Each number is 128 + 24 x the weight over its row's rms, rounded and kept within 0 to 255. Layers, rows and columns count from 0. The size above them is the row's rms in percent of the matrix's.

# layer 5 MLP down (transposed), 2048x768, rms 0.0246, rows 1322-1367, columns 528-575
size [100 101  99 101 103  97  89  97  99 100  99 102 101 102  99 106 102  99 103  99  99 101 103 105  98 101 100  99 102 101  99  98 101  91 103 104  99 100  97 101  98  97 101 100  99 100]
[[138 176 140 142 146 134  91 137  94 134 140 165 191 111 112 146 163 126 110 168 139 148 103 100  95 162 122 175 135 132 103  98 158 132 108  99 106 146  93 137 124 108 181  92  72 201 157 117]
 [ 97 136 136 108  96 139 109 123 155 127 129 112 138 109 134 123  79 105 167 180 150 163 101 132 142 158 109 119 131 110 115 144 159 127  89 141  70 156 134 159 142 116 133 101 118 124  90  86]
 [146 154 144 116 155 153 102 150 150 161 147 100 135 117 169 108 150 111 109 101 124 136 142 155 140 133 104 163 132 152 140 148 128 115 111 105 145  69 151 145  98 121 115 128 153 128 105 104]
 [128  97 110  88 133 136 155 171 136 111 123 119  78 143 153 166 101 100 112 144 112 128 136  96 157 141 104 182 145 147 130 140 124 130  79 129 170 154 162 121 136 102 118 110 105 114 126 121]
 [107 112 150 119 112 138 130 149 136 122 159 129 133  98 105 143 125 141 114 132 143  93 129 143 103 132 174 100 108 166 125  81 204  88 118 117 149 153 115  83 166  71 122 110 130 135 150 118]
 [109 104 103 161 129 181 105 134 125 120  93 151 133 130  97  99 124 122 118 139 134 136 131 100 151 129 116 138 156 138 131 116 108 138 151 167 153 108 143  80 151 150 147  82 159 137 118 112]
 [126 105 145 105 137  87 117 133  81 128 157 107 139 119 107 130 156 130 150 214 114 133 125 105 132 132 152 134 141 165 117 131  96 140  94 105 113 103 135 108 118 124 150 169 120 134 130 138]
 [ 93 136 111 151 127 110 152 155 131 141 165 134 150 120 102 115 117 122 168  73 132 170 104 151 113 147 125 167 111 134  99 118 126 108 128 123 116 159 124 106 119 118 106 105 122 119 146 121]
 [137 160 155  99  62 117 127 132 145 122  84  92 133 133 100 110 110 138 104 119 151 153 114 113 127 131 150 137  75 123 159 136 193 129 133 132 164 107 143  87 115 139  85 123  93 137 133 127]
 [136 147 140 132 133 139 124 110 105 138 134 106 159 152 106  57  85 127 120 166 125 148 118 127 141 113 161 162 120 136 118 129 138 149 115 155 121 106 103 135 122 167 143  76 102  92  90  95]
 [154 151 133  92 146 132 171 107 146 139 144 144 124 149 109 128 162 136 106 140 167  57  77 158 127 142 109 148 130  18 144 140 133 145 124 131 128 122 152 122 142 100 119  81 158 143  94 120]
 [106 132 144 147  90 140 115 116 136 136 157 149 115 119 132 148 148 112 170 205 125 128  99 133 101 118  87 146 102  51 173 107 146 131 128 135 106 106 142 142 114  96 137 157 101 112 113 167]
 [100 177 120 137 153 118 104 147 124  87 128 153 139  93 139 122 125  91 104 158 128 135 178  98 151 116 136 168 112 103 103 133 147  81 169 111 107 133 112 144  90 106 149 161 118 104 134  73]
 [113  97 140 134  85 129 137 145 137  69  95 147 133 148 174 110 137 143  70 127 109 179 141 148 128 156 187 107 149 126 113 152 128 137 165  96  98 167 147 133 124 148 113 148  99 118 139 128]
 [137 119 115  99 122 116 108 110 147 135 107 122 128 132 139  87 130 135 145  88 138 108 126 108  92 105 134 155 126 156  84 149 136 119  98 170  90 157 124 106 156 150  90 161 161 121 127 146]
 [127 145 101 113 122 118 149 152 170  92 143 121 118 127 174 101 137 130 169 166 138 148 145 101 119 123 133  90 110 108 100  88 126 148 117 116 129  87 122 136 137 144 131 123 107 130 145 111]
 [141 172 118 127 124 125 100 142 115  84 141 149 166 109 143 150 119  97 147 145 114 187 140 128 107 108 150 118 112 149 110 153 112 134 180 177  97 105 185 104 152 135 148 117  76 153 180 113]
 [119 139  95 118 133 132  90 129 102 128  88 141 151 122 158 148 105 163 106 119 137 134 132 133 135 127 142 112 153 112 104 119 153 102 115 137 142 162 116 100 201 147  96  78 139 137 143 128]
 [174 152 128 117 181 160 117 137 125  95 132 133 112 116 121 165 141 125 105 127 118 154 129 132  99 140 153  92 180 120 127 111 126 113 128 129 146 106 167 108 132 133 137 133 156 132 131 143]
 [111 130 139 129 168 118 138  91 155 164 125 112 124 109 150 128 118 122 106 116 148 114 152 133 100 184 134 142 119  98 141 110 123 164 140 128 111  76 110 129 119 111 169  78 146 129 173 149]
 [113 116 137 136 108 136 125  79 127 109  70 118 135 121 128 118 164 144 150 122 111 130 146 100 121 134 111 100  76 101 129 175 136 155 109 144 120 172 121 105 126 138 147 114 124 148 120 127]
 [124 119 154 147 130 113 121 169 156 149 162 161 178 133 164 114 155 107 150  87  84  70 158 176 126 119 156 190 109 145 108 100 125 157 119 142 154 143  95 100  96 134 113 161 169 160 144 122]
 [163 123 132 151 137 134  98  74 151 146  97 105  85 166 129 107 126 142 138 113 141 130 163  70 125 126 146 104 117 100 135 160  95 125 131 140 125 131 136 126 130 142 169 158 171  97 151 137]
 [147 137  95 138  90  85 126 148 116 105 122 138 117 169  90 148 128 121 139 139 101 129 120 155 135 144 105 139 126 101 107 131 101 147 123 107 119 146 136 135 165  86 125 146 111 105  88  85]
 [131 148 113 134 118 119  86 114 157 111 124 144 139 135  79  96 123 120 120 112 150  92 146 157 116 140 128 150 119 147 162 116 142 133 141 123 148  96 125 130 119 146 128 141 107 136 124 150]
 [114 142 103 145 132  99 141 145 156 160 144 156 140 121 130 157 133  93  98 146 149  90 115 148 125  80 137 131 115 112 157 133 156 144 118 108  66 162 116 160 149 133 101 128 115 138 139  86]
 [131 202 104 114 123 153 155 138 109 134 148 135 114 130 133 132 140 110  89 145 145 151 126 123 144 115 116 108 111 122 150  90 114 108 134 136 119 170 127 107  64 102  82 124 167 100 146 101]
 [ 86 129 144 141 126 115 136 146 104 119  89 155 133 124 126 135 147 134  96 139 100 137  80 167 112 116 132 118 145 157 102 111 124 145 158 155 139 100 117 165 146 141 146 124 127  87 146 155]
 [145 135 157 166 155 116  74 145  87 151 140 126 162 142 132 106 108 156  71 164 163 130  67  86 133 144 156 127 125 121 120  92 152 152 127 105 149 113 151 131 154  81 145  75 115  90 113 133]
 [156 162 162 149 117 127 141 141 140 147  95 105 163  95 127 120  90 113 112  96  96 139 115 141 109 130 132 146 117 109 137 130 159 107 116 122 136 127 129 119 159 113 171  79 132 112 140 123]
 [ 76 138 122 142 169 114 119 133 174  96 165 185 117 141 154 138 101 118 134 107 146  74  77 126 133 135 120  91 132 103 135  80 103 115 134 119 120 128 146 136 125 111 135 129 107  85  64 100]
 [129 102 125 158 135 135 110 106 141 131 162 130 155 125 153  91 117 105 125 147 112 173 126  94 126 122 105  72 145 112 110 101 150 106 144 116 115 155 107 150 186 179 133 119 112 112 176 125]
 [139 151 136 105 134 139 147 160 128 125 145 131 127 148  77 119  97  92  84 106 129 164 131 157 103 144 138 112 135 130 104 134 116 151 111 166 117 148 154 114 124 135 146  96 124 138 144 156]
 [115 131 119 113 176 123 149 134  94  46 118 124 102 140  95 169 110 152 130 151 120 110  64 161 127 123 163 128  65 131 116 125 132 101 134 166 124 101 112 167 136 173 104 118  96 121  98 136]
 [124  97 136 125 160 113 152 145 169  90 120 166 161  80 116 113 154 112 104 112 140 131 146 101 121  95 130 136  95 120 104 108 118 121 161 125 148 112 115 177 166 124 126 125 120 155 125 116]
 [140 153 187 154  80 116 129 104 129 120 141 114 174  98 138 162 137 156 124 125 122 161 117 115 109  96 151 156 100 141 147 131 121 118 112 112 105 104 111 149 136 116 119  89 142 136 146 123]
 [138 117 155 126  94 134 149  83 157 107 152  85 135 179  96 160  91 107 122 157 110  88 111 113 115 110 151 147 119 138 108 111  68 140 133 101 133 135 118  98 147 130 135 125 153 144 164 129]
 [127 151  86 118 143 147 126 163 115 137 120 147 155 127 125 140 109 107 121 134 169 108 134 128 129 142  97 128 115 130 121 148 130 161 129 131 129 163  99 146 102 145 161 113 164 132  79 123]
 [107 102 128 117 188 152 165 131 137 119 133 118 117 145  78 122 150 107 189 103 143 116 117 106 138 148 134 134  99 143 140 171 102  98 130 155 139 106  92 170 132 151 113 108 118 142 158 121]
 [111 138 131 149 143 169 104  96 144 128 141  85 171 166 105 177 148 122 151 150 139 143 132 162 133 129 155 166 142 131 154 131  93 123 121 115 121 108 113 125 129 108  80 108 141 103 104 119]
 [135 126 113  92 130 136 158 120 144 127 128  92 137 115 148 133 167 128 137 145 132  93 140 164 151 149 125 135 139 168 130 110 121 129 101 131 146 130 130 164 121 156 115 160 134 109 114 120]
 [138 116 161 154 119 116 134 149 171 134  93 133 132 134 124 151 115  90 126 150  93 152 141 131 154 102 137 105 115 135 150 141 115 119 148 141 137 139  85 127  94 107 124 126 127 122 167 129]
 [134 125 120 128 136 140 172 106  88 126 141 112 148 104 145 145 130 153 137  72 157 151 154 127 134 160 145 123 132  77  72 206  89 138 126 148 141 175 113 101  99 133 103 120 115 112 114 135]
 [112 122  78  90 169 135 150 140 126 102 166 122  73 113 158 121 115 107 138  79 110 136 111 133 156 114 138 154 140 132  96  75 154 169 133  92 168 129 134 138 129  91 119 100 137 169 130 130]
 [116 145 108 129 133 114 162  93 114 119 129 121 128 125 114 132 164 158 145 148 126 122 106 170 112 118 109 133 140 141 143 122 120 146  87 112 120 146 118 156 140 142 128 112 128 159 115 111]
 [125 165 131 142 108 171  90  96 112 168  90  91  77 131 118 151 124 146 174  80 116  92 130 134 124 133 157 153 141 135 138 168 129 137 111 111  85 155 132 155 101  94 119 112  94 111 137  97]]
# layer 5 MLP gate, 2048x768, rms 0.0304, rows 1323-1368, columns 528-575
size [100 100  96 100 105 136  94 100  99 102  99 101 100  94 102 100  96 103  99 102  99 101  98  97  99  96  95 101  98  95  94  97 109 106 106  92 102 100 102  97 101 100 100 101  98  97]
[[128 146 124 106 139 154 105 110 135 112 152  96 119 134 128 110 107 116 153 101 104  92 150  82 162 144 120 166 117 122 142 103 138  99  98  90 128 176 159 143 133  54 104 110 178 136 113 117]
 [103 140 171  98 156 136 125 109 125  77 171 161  77 108 146 135  90 136 133 119 148 113 152 126 112 119 118 107 142 154 130 156 165 125 178 147 117  62 145 107 120  87 155  93 127 127  81  87]
 [122  93 124 112 142 104 127 149 121 149 111  93 157 118 112 179 146  85 103 107 129 125 146 121  93 131 137 144 109 129  94 122 153 118  99 106 152 116 125 135 113 140 131 122 136 120  83 101]
 [121  88 163 150 139 145 123 142 141 157 113 115 120 153 118 167 165 111 111 119 102 140 116 114 123 118 141 125 128 146 109 125 126 102 125 139 135 130 100 177 126 111 115 105  78  91 131 107]
 [149  70 103 106 117 144 142 143 128 143 139 118 119 151 124 128 145  94 144 122  90  95 154 132 137 144 141 133  80 149 127 144 158  64 140 135 130 141 146 125 127 102 119 130 177 116 144 151]
 [139 119 173 120 144 115 123 160 104 127 141  93 126 132 113 117 139 148 167 173 128 139 111  99 109 135 159 119 100 141 117 140 114 158 135  95 103  92 125 130  94  87 199 161 119 122 142  99]
 [124 162  75 145 164 116 155 167 113 117 135  81 121 111 177 159 132 138 133 125  98 145 111 131  91 138 101 124 172 146 149 134 149 104 117 104 106 147 142 116 122 134  91  91 148 126 139  93]
 [169 153 118 170 157  97 152  89 138 119 139 120 130  96 174 143 119 129 164 138 136 129 133 110 126 150 108 141 121  98  95 150 123  93 135 128 114 158 122 122 135 154 115 120 124 139 167 123]
 [130 172  98 110 144 119 139 127 193 137  77 135 141  63 161 180 114 103 102  94 138 133 120  88 161 124 106 138 126 108 128 110 105 172 134 152 127 140 138 197 149 132 121 134 121 120 136 120]
 [155 111 125 146 145 106 138 104 110 124 136 165 120 140 124 148 140 167 117 118 102 140 108 142 143 110 114 147 107 110 127 135 151  98 114 139 142 145  98 106 112 169 101 127 156  85  90 119]
 [115 154  69 168 123 113 152 137  94  94 123 121 116 122 143 170 164 150 151 120 129 135 116 105 119 130 120 148 169 118 159 132 105 144 107 131 100 123 115 209 109 130 154 125 119 127 140 105]
 [ 96 152 115 185 111 118 164  98 156 115 139 127 139 169 104 169 120 174 121 138 153 106 138 144 111 130 133 157 131 146  99 136 142 117 113 180 134 150 156 122 151  79 141  99  58  59 154 155]
 [126 163 111 129 173 140 161  91 193 120 144 122 149 133  96 124 162  70 114 127  95 183  88 139 106 147 155 219  85 144 130 120 147 119 135 119 113 155  86  82 136 123 102 152 138 155 118 106]
 [121 138  99 117  64 135 115 137 116 118 129 166 135 135 115 146  96 151 134 156 108 143 119 130 108 157 133 132 125 123 138 158 132  98  78 146 126 178 139 139 125 113 105 143 149 115  95  77]
 [136 140 113 144 127 111 101 169 127 132 109 147 146 133 107 119  86 154 125 149  90  94 124 144 116 110 126 123  97 122 134 154 159 154 100 117 134 174 142 152 159 116 112  88  96 109 134 153]
 [109 131 124 154  67 132 172 144 145 106 143 124  97 143 121 151 150 135 109 132 163 118  82 103 154 148 142 116 120 129 130 112 148 147 176 139  96 126 145 156 118  79 135 148  89 156 127 113]
 [116 148  86 121 111 137 148 108  98 115 119 129 108 158 132 112 176  63 154 172 141 136  83 116 143 147 131 144 143 111 101 106 119 145 168 145 136 119 104  98 158 148 153 124 117 124 145 139]
 [ 83 131 150  98 107 110 134 117  87  98 130 158 128 148 118 152 113 138 108 109 109 130 112 146 128 105 134 136 137 135 121 102 137 121  64 137 114 143 140 123 112  95 133 140 112 134 116 144]
 [ 82 167  74 162  89  80 143 172  90  92  84 122 123 109 117 151 152 148 123 135 138 133  94 118 141 196  95 151 127 159 115 129 100 113 126 121 107 153 124 110 117  89 114 104 125 159 110 112]
 [ 90 111 114 138 110 107 132 182 140 174 149 139 115 141 126 157  99 149  99 155 157 120 119 159 137 156  77 171 179  90 131 106 153 155 131 100 166 116 164 110 135 141 101 127 147 132 145 122]
 [119 127 148 119 135  90 119 152 104  98 123 124 116 155 140 176 132 161  96 115 129 162 115 180 147 158 125 156 127 120 120 130 147 203 122 135 118 138 161  90 142 138 144 136 128 152  70 141]
 [103 108 109 151  73 167 126  89 108  91 112 127 155  99 149 141 104 110  88 118  88 143 174 121 127  93 121 139 111  68  90 130 115  94 157 173  95  88 132 108 133 123 121 130  79 133 144 105]
 [124 103 177 106  96 140 130 102 146 113 112 111 138 129 152 137 167 149 155 126 119 149 132 146  98  84 109 132 140 142 133 129 133 114 100 149 144  99 107  86 148 157 109  85 105 167 118 144]
 [154 115 123  91 106  96 147 144 125 140 125 108 134 136 131 106 162 144 137 133 143 128 120  80 136 128 114 137  95 115 154 144  79 121 125 164 135 129  96  99 113 120 110  84 145 120 100 124]
 [129 106 143 162 120 137 129 145 126 141 152 152 115 113 105 151 157 107 123 125 114 125 149 116 115 149 128 156 132  93 108 124 151 125 114 197  61 128 111 146 115 117 166 170 135 130 131 101]
 [122 147 131 121  92 126  79 109 115 101 134 133 132 166 113 104 168  99 160 124 106 106 185  77  95 128 102 136 116 139 177 161 133 143 131 104 123 125 108 128 142 138 145  91 111  85 152  83]
 [110  76  98  92  98 110 104 160 114 131 165 145 123  83 111  97 123  86 158 146 164 193 104 161 118 172 124 121 134 187 139 134 141 112  99 162  98 146 131 162 141 125 141 129 113 140 139  94]
 [121  99 158 136 136 103 143  90 141 101 126 129 162 123 112 170 148 141 128 133 142 111 141 153 114 111 134 174 153 105 138 126 110 191  91 164 112 130 121 110 138  92 159 152 127 141  81 160]
 [110 107 126 135 136  72 149 101 104 122 104  94 140 167 121 126 179  83 102 116 115 118 145 138 121 152 114 119 154 120 160 149  85 109 164 141 118 108 130 119 145 164 165 119 166 109  94 116]
 [ 88 121 156 159 113 144 172 144 112 139 160  72 131 128 148 108 115 147 142 100 126 115 139 142 116 130 116 111 150 121  96 178 102 183 108 122 116 145  64 145 116 114 146 112 152 152 105 122]
 [168 134 135 122 113 107 136  76 166 117 112 122 106 133 134 119 191  84 143 107  76  58 125 114 116 128 120 124 117 125  96 112 145 114 113 149 155 162 146 154 118 120 149 148 117 100 113  86]
 [144 121 119 121 169 122 105  98  73 105 102  86 131 129 161 135 105 130 138 101  92 150 139 141 117 130 107 150 134  82 108 138 121 129 138  84 163 170 138 118 140 156 156 133 118 117 132 121]
 [102  87 103 113 160  86 160 141  89  91 135 124  70 137  99 174  94 147 133 107  94 127  84 153  94 127 144 141 114 156 122 118 136  92 149 169 156 138 129 136 166 127  95 146 113 132 110 132]
 [167 105  97 137 132 138 139 191 125 113 127 116 142 112 110 124 121 128 167 153  80 127 126 129 146 104 106 122 136 136 111 192 159 109 160 119 125 138 145 174 130 100 143 113 113 159 110 118]
 [106 101 140 157 133 138  95 149  90 144  91 127 146 155 124 130 139 130 115  99 113 143 127 136  97 144 115 151 100 123 171 112  89 162 105  95 104 160 111 110 115 169 141 162 111 116 134 153]
 [138 160  94 126 140 135 123 123 114  99  93 115 156 113 192 141 144 154 129 161 153 118 125 137 139  85  94 134 137 124 133 143 190 102 145 113 127 126 127  89  87 130 139 199 127 130 129  86]
 [134 123  66  92 115 151 101 136 136 161 123 107 111 107 102 168 188 102 128 102 113 106 135 143  91 142 129 126 138 102 154 149 121 168 132 116 128 137 128 131 134 132 155 126 165 112 137 117]
 [137 105 101  57  88 150  95 113 159  86 129 116  92 130 139 151 142 193 120 126  82 171 149 114  68 124 137 151 148 139 138 124  83  90 170 171 162 134 118 123 150 125 143 128 110 135 127 119]
 [109 106 101 142 169  88 123 143 116 131 135 129 136 142  89 135 120 140 146  86 131 129 140  84 154 149 118 138 140 132  84 104 110 156 141 175 180 143 179 144 145  97 137  95 140 111 130 126]
 [108  97 133  92 121 104 116 136 133 145 119 140 116 128 123 105 143 121 122 109 101 145 130  99 163  93 137 165 136 150 134  95  78  86 147 139 131 180 154 104 140 125 152 140 125 154 111 120]
 [106 126  71  92 136 138  47 183 123 131  97 154 144  75 107 154  87 150  99 135 162 121 151 139 122 141 121 150 102 125 118 128 127 143  75 109 116 158 124 125  82 152 143 140 115 107 118 141]
 [109 114 103  72 101 113 147 126 172  93 146 133 141 141 156  78 121 120 154  85 179 197 142 125 122 145 179 143 136 121 144 124  99 114 120 120 135 132 128 134 154 102 120 104 159 102 145 112]
 [136 146  92 134 108 133 151 141 102 158  99 153 122  94 102 127 144 120 122 114 132  90  86 128 115  73 132 118 107 173  75 155 132 140 139 141 152 132  91 141 111 133 122 181 139  99 115 140]
 [121 132  86 114 157 156 125 125 130 141 100 173 134 130 153 126 137 141 122 117 116  92 121 145  76 153 114 129 144 150 159  79 119 145 113  89 144 124 136 126 131 164 167 121 137 129 110  97]
 [105 128  75 116 128  98  86 142 120 131 106 133  55 122 146 127 128 169 120 117 145 126 148 122 103 137 130 116 129 110 107 112 128 142 129 127 159 187 136  82  85 141 114 150 135 102 107  91]
 [103 187 102  98 149 130 152 118 133 133 120 103 133 109  64 179 125  96 120 110 118 141 160  80 133 126 145 136 114 132 131  82  97 150 122 134 136 115  94 137 124 156 113 127 142  78  75 137]]
# layer 5 MLP up, 2048x768, rms 0.0292, rows 1323-1368, columns 528-575
size [ 99  97 102 101 102 110  94  99  98 101 100 101 103  97 102  99 100 101 103 109 101 104 102  95 101  97  99 100  98  98  97 100 101 101 102  99  99  96 104  95  97 100 102  97  98  95]
[[196 135 112 137 117 159 103 140 130 162 113 113 105 123 159 141 141 145 157 129 104 129 181 131 114 119 114 130 150 118  99 145  90 149 136 125 123 137 145 115 108 106 132 131 102 137 131 143]
 [140 138 135 109 127 147 106 125 152 115 124 127  66 135 109 135 127 148 140 109 161 110 124 127 190 107 113 159 137  98 111 115 101 121 135 153 141 188 127  92 127  98 142 130 146 131 142 130]
 [121 127 128 162 123 118 123 100 115 130 151 175 131 133  73  94  82 137 106 134 120 132 118 154 154 131 162 123 109 145 122 127 173 130  95 148 119 119 168 139 137 140 135  79 156 135 113 121]
 [127 161 128 116 103 148 143 116 142 147 160 138 176  91 129 106 101 107 121 145 138 107 171 158 141 139 134  87 144 147 108 147 144 117 114 144 117 156 137 156 167  92 129 158  69 107 128 110]
 [106 113 133 200 100 102  78 119 158 156  98 126 144 104 106 137  93 168 158 154  89 175  85 136 108 144 122 107 144 191 147 167 155 107 122 154  97  86  89  82 129 136 124 144 119 115 119 135]
 [121 127 138 132 113 154 117  93 135 134 133 167 121 126 173 126 114 100 130  80 142 128 102 157 134 138 144 113 135 107 150 182 134 130 171 147 135 143 125 146 128 160  90 109 135 126 111 145]
 [111 136 158 159 134 120 136 102 131 137 128 112  87 156 153 139 119  99 100 134 129 121  86  94 113 114 170 144 151 108  99 104  57 131 149 134 131 141 117 111 151 133 146  96 174 139 134 108]
 [122 143 116  84 133 104 128 148 111  93 148 131  99 150  83 121 143  32  85 135 163 177 125 134  86 149 127 114 115 108 104 109 155 154 121 109 109  80 169 137 141 127 193 111 102 126  96 138]
 [127 134 136  94 112 137 108  99 144 122 126 125 151 107  90 155  86  99 117 142  97 139 126 127 136 104 108 137 166 133 165 123 145 143 116 150  91 118 139 142 135 107 144 102 115 166 134 116]
 [ 71 128 156 101  72 137 112  61 142 179 132 114  62 121 112 145 114 131 166 148 119 134 119 147 150 163 153 154 155 121 129 120 120 158 100 152 114 147 149 134  64 128 129 148 172 127  97 171]
 [162 117 171 129 105 124 143 123 169 156 113 172 137 145 147 125 110  93 112  85 126 109 123  95 132 139 140 127 148 117 122 150 115 128 131 112 115 119  95 130 137 123 106  96  98  87 120 146]
 [ 93 105 124 150  69 142 138 109 148 156 119  54 129 113  82 102 171 105 158 186 121 155 125  92 135  88 105 113 141 101 139 141 128 135 109 129 165 120 135 134 105  87 143 133 150 140  77 154]
 [177 155 110 134 132 137 134  94 104  96 116 125 125 136 111 150 132  97 122 143 116 143 117 107 120 143 141 135 141 158  97 143 136 139 122 129 132 115 122 119  94 130 120 150 154 133 130 138]
 [124 106  98 109 176 115 119 136 112 155  77 139 129 153 160  96 148 152 119  84 144 140 179 153 140 121 112 153  94 126 125 113 117 119 119 158 101 142 122 141 153 140 107 131 113 176 126 154]
 [ 78  94 141 147 131 160 126  88 144 110  56 147 144 156 100 146  72 159 128  97 114 155 111  73 132 136 112 144  86 117  76  95 115 123 132 126 148 144 130 140 143 137 121 108 140 144 145 104]
 [147 102 105 140 145 131 143 113  84 105 148 126 114 101 124 119 131 152  95 132 122 127 109 116 128 113 164 147  82 126  99 152 110 135 118 164 110 133 141 148  70  87  79 126 171 125  88 123]
 [142 134 109 140 118 154 130 114  87 104 112 116 146  97 130  95 122 119 156 110 137  99  78 126 113 141 165 157 131 135 100  93 109 159 159 188 161 158 105 159 153 133 114 187  96 126 148 122]
 [152 141 138 156 143 151 138 111 119  51 133 139 143 115  83 158 157  88 125 134  99 115 122 140 148  82 126  65 147 154 160 127 169 111 114 151 137 118 149 121 138 133 127 122 104 100  96 128]
 [102 147 117 127 101 116 160 151 186 107 103 132 100 125 138 131 128 169 121 120 176 122 126 112  86 132 161 152 116  97 129 106 129 148 112 115 124 116  94 151 167 120 102 114 135 114 111 148]
 [168 140 151 140 148 157 145 131  99 147 104 156 150 112 163 111  93 122 156 125  98 136 151 156 133  87 123 126  74 153 126 173 135  81 102 178 123 156 145 145 119 120 165 153 104 141  85 130]
 [155 147 130 133 100 120 134 139  95  92 117 121 116 136 121 109 114 114 115 147 132  87 117 128 128 134  99 143 122 133 123 138 118 120 109 128 103 113 112 110 139 103 138 133 100 124  95 151]
 [143 139 126 117 128 128  96 128 108 129 173 110 140 168 156 120 126 109 151 131 111 133 136 156 153  99 100 105  72 125 130 140 150  77 111 146 154 149 139  79 101 148 116 124 171 153 131 113]
 [137 125 115 121 154 129 108 125 135 125 112 133 140 129 152 163 142 171 130 112 156 122 137 103 120 160 149 108 117 121 134 120 102 145 152 141 155 116  94 134 122 122 143 121  81 104 127 115]
 [127 181 109  54 122 145  93 123 120 163 138 125  98 121 119 128 133 107 151 132 160 104  96 141 140 159 115 146 130 110  79 171 108 123 123 133 153 110  97 127 142 111 137 127 140 130 101 138]
 [142 107 156 140 115 109 164 163 148 126 143 161 180 136 107 140 131 114 139 136 158 127 145 111 208 125 118 125 138 120 151 121 148 156 131 132  60 104 118 116 128 129 117 137 115 153 107 117]
 [143 120 129 138 140 167 113 123 128 103 115  92 101 116 120 131 120  98 162 127 108 156 178 112 149 122 119 148 188 157 159 110 136 124 125 161 121 118 117  99 104 111 106 129 160 147 122  96]
 [106 118 116 137  95 148 123 144 176  94 111 102 124 132 143  89 151  84  83 111 122 114 138  96  96 116 136 137 135 143 104 118 143 139 117 130 135  86  95 138 113  98 151 156 194 129 103 152]
 [110 149 169 103  91 144 146 108 112 152 122 150 128 160 156 133 142 148 141 111 155 131 172 137 143 110 123 136 147  85 112 112  88 141 108  96 111 116  87 136 129 119  95 118 124 139 130 173]
 [131  98 166 106 160 154 117 122 133 157 101 103 128 137 157 119 131 152 143 119 122 122 137 113 119 124 131 194 107 147 173 117 122 129 118 131 128 136 109 113 110 111 157  89 152 148 138 128]
 [134  54 147 112 143 156 106 171 168 129 121 152  98 127 135 128 113  98 154 114 100 137 141  87 105 118 134 152 153 163 120 119 116 123 134  97 124 139 126 128 145 136 135 176  81 116 159 147]
 [123 120 114  76 122 143 116 136 138 149 124 168  87 149  97  81 155 118 112 159 106 197 132  95  99 119 104 150 134 139 137 124 118 123 118  98 136  91 135 114  83  82 136 131 130 137 140 146]
 [150 142 109 151 123 150 140 143 123 106  88  87 131 148 122 155 113 134 124 132 138 148  95 165 132 121 114 136 160 127 125 105 105 123 100 135 120 151 102 104 108 115 143 144 143  99 107 112]
 [108 155 137 117 107 152 126 156 169 204 179 126 135 105 121 130 153 114 124 105 131 149 163 114 106 102 102 117 157 129 121 132 109 120 133  99 124  98  98 112 137  75 140 112 133  93 134 131]
 [125 135 114  81  79 113 124 109 138 131 141 122 127 104 156 128 149 151 152 145 141  94 115  97 143 114 134 100 111 141 110 141 148 103 100 187 158 145 174 132 154 164 133 101 140 100 115 162]
 [117  92 113 121 117 123 133 117 176 104 112 143 152  98 115 124 156 174 121 120 148 129 112 123 115 163 129 128 113 132 158 153 125 118  75 163 123 118 151 147 159 109 118 133 136 126 129 125]
 [148 152 123 161 133 159 113 124  89 124 103 119 131 129 149  94 119 111 136 134 180 118 119 139 119  92 129 134 106 120  91  85 142 132 152 145 145 145 128 156  84 158 115 159 127 132  90 119]
 [142 124 116 131 113 144 160 105 123 132 126 146 135 135 129 100 143 155 159 132  71 131  85 100 131 126 142 149 141 124 105 155 135 144  95 129 140 109 149 109 123 128 159 113  93  97  87 141]
 [144 178 103 123 117 119 128 126 167 135 122 126 144 112 119 140 145 141 144  88 112 140 159 156  96  97 130 149 122 127  71 134 123 123 205  83 122 147  82 123 125 155 106  97 147 146 123 143]
 [119 136 129 171  76 104 142 106  96 159 102 120 116 111 113 134  92 120 123 104 137 176 149 159 128 132 149 154 147  87 207 131 127 120 121 125 120  72 135 139 106 141 124 104 152 157 137 123]
 [128 155 103 145 121 110 121 113 144 125 125 124 126 122 114 150 129 177 136 126 134 103 151 148 136 114 157  91 136 142 153 117 144 124  83 150 121 138 168 143 133 122 144 176 107 134 132 140]
 [ 99 153 162  92 168 157  96 154 128 159 106 167 130 162 111 179 123 108 107 107 138 162 123 107 155 122 108 104 139 134 145 113  80 173 106 132 130 123 131 136 157 127 133  95 186 105 134 138]
 [102 136  81  98 118 154 109 124 136 145 160 110 120  79 111 105 105 142 144 142 149 145 126 131 105 135 109  99 171 155 117 107 132 126 135  89 111 110 120 172 135 169 177 147 134 103 105 147]
 [124 134 120 111 143 197 116 120 132 134 134 112 114 139 155 156 132 103 101 114 153 167 106 117 118 147 126 115 123  90 184 101  73 132 116 148 141 160 170 112 158 125 113 109 149 130 106 115]
 [166 111 121 141 124 106 143  91 153 124 145 147 138 121 132 147 134 123 130 148 133 103 112 104 140 127 147 115 140 168 146 186 122 118 103 125  80 135 111 178 126  91 136 151 134 136 114 125]
 [131 159 145 121 112 106 123 128 133 126 149 145 170 125 135 155 155 140 107  97  87 156 108 129 153 126 105 166 109 106 150 152 129  97 180 139 124 139 144 118 106 116 129 114 133 155  74 106]
 [128 109 102 103 110  80 152 128 152 140 143 146 135 146 131 138 149 133 116 147  92 146 107  95 177 136 142 134 149 134 148 128  97 147 125 111 127 139 124 152 118 157 116 147 142 128  93 139]]